{"d_mlp": 256, "vocab_size": 13324, "norm": "layernorm", "norm_place": "pre", "attn_scale": 0.177, "parallel_block": false, "init_std_o": 0.0, "init_std_up": 0.0566, "beta1": 0.9, "schedule": "cos", "steps": 4535, "dataset": "wikipedia_en"}
Each number is 128 + 24 x the weight over its row's rms, rounded and kept within 0 to 255. Layers, rows and columns count from 0. Numbers have three digits each. The size before them is the row's rms in percent of the matrix's.

# up: layer 7 MLP up, 256x64, rms 0.372, rows 124-170, columns 0-63
# down: layer 7 MLP down (transposed), 256x64, rms 0.142, rows 124-169, columns 0-63
up124 098:192126102131093142164145164136096088129142125147110160125133140091135127142144146174138123124159170124105094156134093125108085141109168156084125125135100146121124131140144164151107134106104131
down124 092:155097126105141126130147076169140138105157063128127138125109098095157175068127136130157106169122141134097143123115133113180154136140122116134178103121142121132113120120156136144127097127117121
up125 094:137050127155074152136138155112130107125142132117132131138080109136109097110130129082116132148116139101147084146156116124119100099128121120115149085158150097154095130144139170124143119132102091
down125 092:102169089113121126090141139112132111145096120151151160174094099120118102116118145118123132115150176076128113153134086168104155117126120123117117145134144135124160089127173146170131113167113111
up126 101:158160147083112105172132134115123127160078164130143094130111103131126093103149091136154137060084135111138131140137106158123158153139146136139131123154141113148145102122149138159146105136165101
down126 095:138122112063120090169129145102115115113133143134153141133109144109165107125155104140123121118126137130184124112108134118097155182122117095129085112131116149148147126124166147158175121148092083
up127 109:153153148078115155154147135118131147131170135110138122131134089148126156185158097167121133130102102150120123121128137171105124108155131128124084108101130096158092088116146150141159174125151116
down127 128:164134152109143121152168110147154088119123101137133119104104106109128141111128117161087105151151107090186112102089121120177117126112125125159125102093113139098130109149155110152160172152141148
up128 100:161129103129101135101088086120124105172142147118141111147113112108145139148127077176101171090131143126114097136143144099101105111109087130100090140149142116162158142108125099129155121171134124
down128 096:118110119116143097108121135126126108078090119144112130132128158155128132126149134143144117173124096111133131127157166114207138083138146154103102105134170115099087097120154137118140141113180136
up129 118:139126097119089153133109149115124086149163152110136131124132104095116177119132136140101131147146139144105067177141131172130140166096147107136160120169129159129119148141154098160149104159126108
down129 106:164138110124140110160108131135113157143104065146120131117102074121131096158093145129119124140046136120123134108167120130129133147181156167138128117148149097154139115141139122125102110152121133
up130 114:115171114122153137090124130108107146134087132111133150102158096105112086070149151101124138150160121120165174153126123115112129099174125153114149123103117109079118126073138118133104146125112119
down130 097:140138127116152104138167123119112141126050125129146080103142101139134113114122143119157134139151170166091114139138136161124106125144150149182112145126127109080094115157158120133096153124095106
up131 104:156177140076127138126135080140120141128103130148165123118140135160094130085192117122139109108160121127144116126155145132110141143151083117100136119144119125133138109117134096183134150178153152
down131 103:128164109142125092132129147151136141114126146159141083111101151146117154133143105103098089111118151150127130136153110110161110139088149124137077108143164173127163101127064136105146113154110166
up132 090:114121125120149123116113147128140109125136160146107139125173152097097140160143142107074109131114143125118124176122164141131096128067149120139082086133194098083125145131155122147141150127124127
down132 080:147134095107174112124124134119128133108116091145105091159123137148124143080127169122162134134127107189146093131145154150141145069158118148102160099117114136174097117126140133120127130139088100
up133 094:128159122140122126125122116137128114134184115132150128133124089085140139131127139122140099103093149102136128141156097123114135101084166130110169082158143088109167185109115101134130132147067125
down133 093:134109125131134108108114155091077113149083119138138138147124122162120091115115114164129134136189146190123138096137152112151147120153149120126093137103149148102076094152174141119113124132127115
up134 112:127144118180143111071125106121148140109064128117150153145132162139116102110138137103123127095125109117178111150145128127105153138135117125094124142153139145178121087079175129140127096124122102
down134 125:116170100153133094110110138108140128099153134169124108094117128113112107120125143119179110152091163125154135102182109153081150147118176096168103133139131137095117164130133147110104146108130111
up135 119:096125102141115112099146122049163142097118128143131119101178154194118115098120123097146140141129100144132114140098131139131111120099152136135108111082108157121115114118155100174137122137118146
down135 114:147096143123145145142164141100139134101110096131125121116105055142114149123092100119122110130173083119134131125114121135190122143102128135120108148159141135184130122138139128131146148177075132
up136 100:090136103105095116128121125125149163089123119165117149133159142171130150120131115097156128077166089146124136110184147095121134128158122151113164118104126086152137135169103137124143162093139120
down136 093:185136095150132128161109159146141124121139134130092135112061067132149141135128121131101103163094128120108124133117105171137138124103154146124136093098154113126117110142120120154142122195112141
up137 093:107145159170160108135133097145111136095127130145117148126139163145174162097118130113143135080085131142130128126096130110129124121084163172109148085100096141111122141138142146110112179093115154
down137 082:156117116098078154101111169064130127138135104129106119158151127146124121111137139111119082111169138134112172125134162167147150151131069107125111131159165125129124127133124131142158100149126091
up138 086:137128122115096133094137119113148099073144115101142158142153138122133111158106152134148139104110088158145137154143136133116094131085122097104074155149120136102091167107157147189131119153109124
down138 092:099118170123157127123135134143152137091147089094112116100126130153120147131121149136136124176133084154097171105121124130129127186132108114134129122148148131067082147112117121113094176151153107
up139 084:132109117175114114109151131153109125132121105122127111116137104148114100118107137134105106166154172138132061151184148102134120122150168159139153122149126149204155151126119119113140141113102122
down139 074:152137162106136126135095113093158118118137145109150151164134212115160165142159144125098148112121093130153141099111132129097146138132096158087123112111096087137126115118105088147113133149126124
up140 093:092158118121122097103086155121143100103137153103116144131146150119128114106132085120149127126130125143138108129140157113120170123126126121081120132147117125137156122149165104071132066205115131
down140 103:095122119138125125181140096123133152133126122137125112160117137148155124129107141179133116120160111137105116149188094117140117102104150116149137165088084136104120125108095177090134079148124153
up141 106:144132143147146126134085136133122126140121112112115105110167074154126140128146111115114127113086081150137126168107123156144095122077148137133133126113140068109144178113161125103123086113078128
down141 112:162161110156149140128076146137166162122091135126131099115172119140118148152142164099112118115116144126157094145103139147144092105095131153126146127145134139146126152117116099063137110073123108
up142 103:117135089142077167162117164134103125114147134125101113107153136170113130122117138120123133114132104141143108158159147135144075108104155113132096076152085083165136146117129104139084137135123100
down142 097:152136120128140096141116122154140168098114106116062116125150148144133134089128175140131158098119112123087148154102120127140111108187122145126159133128140082132115155132157164123077097110150128
up143 100:148108127145093138117154155130060153114139129092155172176103135129092118149105111126157085092150109128125077104105130157120125105154182130147140140139127131126134111134120116090130117158130144
down143 101:146147144141125117132177158118157163092081152138111142122122136082146133122147107108144129090115104177144113114106148114123127117112169162136141128107082156109125096129131138126130120105070180
up144 095:141078110099127132099121150104156114119146124138143130098158116189124117129095108119136159089151164134163115143136139183121104081122123112142104084124164129155133131147134155102126177109122110
down144 100:123117156131191109112190126163149156132115102113122157121096140119145097120139121135130129134100124082128141133106111145143150129126124126074114097119118151205130083152135109129133105158125111
up145 112:113116086126159149114097124123156149133073154112121174128125124153121115154156139119123151140181139109168117154141150084100095160135125136141165152116127156091136171104168130145139122162127126
down145 101:145123115129131158120141143110116106117083111122111115131154065129158136111139109140100122124122129163148110149089138115197127141093091160117138114158148096138113105124151188134117179135109138
up146 081:143108079174133177115167105121104095140187135112134142114136115191123096115127110129122109136143117129083106133113132104133089121147127090136132113175153108137146097136127113093139115155140132
down146 085:080112125123108091128151148133138150086129135193114159105111069131124099115157161124138134139101141148113136113113124136073103127152144169099166154134123129109123163129153146122123154090132140
up147 094:131135161115130140106117101099076119138109151119084135119156127165165115102141105083161116115115105159157095138158118134132151095130109147119157127180107113159082122087143090127117125119155115
down147 086:138153114121111104128165160126118146174124150139165134101083123144101139124126127124080116155130134143106145130133087148085125179120154122122100113102137098055130173152116165126123137136132118
up148 101:160119142139088153111109078122155110149125154053116116198153149161149154120138120127106138115143128099112141115103097102129104131094114120105137138154139119123150103124173150133132149128115094
down148 106:144097143124116143101170160102194156171118141059110144141130150155117114110125137105120127152120107114088130144135111127112145182116152108096125138108119111150095103131105113117173145135143121
up149 098:155179123112136131133142109104158104106153139145167147149158123168119114147127137167145157107100101135103124139128084139105099117077100119110104171122103120114121136132151180156124161142090149
down149 116:084148128120151097138151125145148130118119054144129148141147120144111091115125155142143145181133108183116120119152123141121126134151133113134122174128141104075104106107124142119102120164135070
up150 083:113122136113116104143102085124111161130107132127088123128146158154101169086160144074135088153106126140135142160165130155110145145147157136092127144132086133135150097137128078127110123135118181
down150 082:172103124128125130134114142145129138150126107152142102115110112149157132080108173133086168086089103137180143145125129175151121135122122098151100092098140151130102148081124164128128120136151102
up151 094:125113089115086087117143183107147137128106136102126149114125136114091103124196143099118116151116157137122126150159108137087105127141136121150132140096184154120104093128147118156162109154137114
down151 095:166139178098139134103164137117150093162131176156141115107129078127136134083150127121125125132149119125127143102143139104141180121123126075133119149121152123088123164090120143125080102102139132
up152 091:156076126149129172141080135113158147128141133150108150151125096129115138120142072126128129160092141120147139133152153150130057129145113080159132188120148128102106130106125134139151120115133123
down152 088:092129119139148086155069096143133185124124118120095146130133118107125084097134113108199132142132149130122126133151156162121150130165186097137129136127114130124111103135130163140116113137099108
up153 096:136128080108142123138130116114140122083122136159102165135141126149095119122122157130157151101178165133107097137132113144123121115102163160159094089129106155130090118148136137166200142122109141
down153 092:113120100114125128121117121130099131134152150119145120117107128133116127107104169153167094164119143084106139093145158152117083118179122103121177164097114111101167114126155151162097159115164115
up154 094:133160112168141123072130080128127167161114138106148135171116156115108118112174105158082152129155129132119124167115129168105103113136090132129110129155131122114128084101142140099142134173132110
down154 091:110078174132148129131155129103174128129142128165122132097141140125118153120175121080084151117072122136125146092142133120139117113090145130125134120130087135127107169123140128096184127114164135
up155 106:172143095120146124139143135103109114134108125122123137143148126126161113153170102156144128163127073122117122100125136180143155108080175166133122137071110157113148122136123137136154101133074124
down155 106:161085138156136112089064140113116135131120099147131112127128088099173137129131159135152117140093130123121132141138123172099213149124138140092128135098141155130112107127128149134128119160101116
up156 101:129103140158085137114149093108091108140114119158164143115130156124131130102122118145136091114120141139146143146070170113056118140121125127121121146091097088146132132097093152158112100136112097
down156 098:169127093097141148167145166108146122111135141132096105131118089115126122104169162101134131140177117133113105090103147104105147119146093138126156099131128101128067136126132157174120139138171134
up157 090:109142135180155144133134116130148101126138168152124135096160115099144117101123108156181099112087136134117124162128122150104100116121112142153154159166137067113079107117149101099113128099141141
down157 082:136103137111117097163126113131147185096105112132166144158162157130141173135082137110109154139126148167126116116108096102124100098135147112082133135124125144092167140138111175121139137093100119
up158 081:120163142140133125155118187127110152146124151117141111119107180137127115095125138150133103153110139130088119099128116152081131096117114153130142143123149129093187109126168135179108153144096168
down158 091:074157147123131084091105097148120114133143111133135136124116147120126102131158130113084142170121182120129166137158160140142153109190160100099117108149128127129123131121122108066133108125131144
up159 112:141102109120124123132116119122153061112096167151091150109166099147118131137144130117147127162166140184112139132131106122120132112120185157121177144144143141138154111148160103123089095126111149
down159 110:114171110127119155125128142181102158106159114146124139136080133099118106101125124100140116139132119143091158186157128127116136158114106099103117094112119130108152164111083144140094155150143171
up160 097:069123148126100119111131143086132141120118144111129125150182153139146117107169105086099116125180116150140123138120121150110140146153135133139150119146105088178138108130076150147106151088142103
down160 091:149144139101128150098128114101124122141125118150156156101119073118146100113119162162122103122099190141093137104108093078124117113132153140101151147088167109130115116158166131154146140156148138
up161 120:098115124129101092161113131101141148105118127090112130113134101081140087123134116133115157097139161122169099083163140150077125126143125163100137145186148132129134110174147113160126112144117116
down161 111:137120123132104129117143109167136135080151129108104137134144092124121103132133105158149127081135098097174128161089136175182132149114146100112115153150094130181145114119142113159124106145088117
up162 101:114121150126097161105091134141100105112143163100163161156150110098127151104121114128136126091146149125155127140135106128120144091121109156084106095056128140096118094140148109096108109144103157
down162 099:131169133137117156144098142140137111135079134088100112121141115118110111099143113127108153096142139119162157149132160114144133082169091119193141119139107118140123106133182124091110121141092161
up163 094:131122110106143083128151088106153111072123118108119134129128122145113118131116110114130166135167114116083108125122148137110126153093114145142129162125130130154135144104166191204125126156132162
down163 105:123106160151160121163112144135146123122148097113107137080126170125110115158119157123166132133136100087088160111125077141133135139136125129151172154117107092145117170136080150100106100121120156
up164 087:118142132144122092153129092149151119095151173158128160131144147131119115117137083130135146125119106143114102120113132114160109053088131160158107178148093117120111125107160137160154110120104159
down164 087:135141133107125117131095188081140125157145115130124155104122115137125126120158141102110080141110147158101155066164133109110104135129140140095128097147169120080116132125174135137146122134174129
up165 101:126110091124086148117092109112112063128111116124092128112137120110127072117132155118096122109154129137180115130156148132125160164106145130156103139112139092114157163109153143175153152140134148
down165 108:119106166116158133131119107118149116119127104202068118147131105100119122115172162118124118156129126141106142093136138142165169105148126100125110167110130096109101105121119156177112130145149110
up166 097:111164099131097189159107130124155128153151149129152129096137139145101154128120112135104104093165137177135132132145130159108115157158154132092132123131184092075122102114132148118137127161137148
down166 095:132127133132105175102107161089105096135113128107134110141158118146129108062153108118145149146096176175097146121136154113103162130145126124093121148129158108108094113122146131173144163143108118
up167 097:109122114098151153169118139125155127149106134119137139154143151174130096121150167176097092106163123144143100166119170143137132103145130133155093154138125185122127181127127165130145156127124149
down167 097:129180130146132091119101106114100144113138112136066152156122134107133167164127095146164159166090143110151134119133091115133109170111107136116149063144147115131144103142126116125159104137131126
up168 096:113153101096163128148151145106088119104157122074132134156114130157148109132173139072101116138134113153162156108089130141097163115161160151154156136126129151113127098127130125165129098153139130
down168 088:162141129146106154120152127177165141126116088113143113128113129054145109126099122150141110155120139131099153179166136114161119112166111094095159108107117097114144114118136162103136103125116149
up169 117:122098114090130130160139092114125125120119141094121121109158158118104192116134120155123152095101102165103100115118144150109103138128109185137138117178111121133151095133116161169173126104118116
down169 130:143092084133133103136124138152112145114152107123161137085159131121127166111151128129189133132160127151153103143108138161111098134163141167141117147123070126111127106137144116125110068092100127
up170 111:130146105101118117130117130118114127142122153163143127127157109114096144141117146122107143072135108172121074111119119110135132127100145171114098128148152105179159148142181104082104121130080099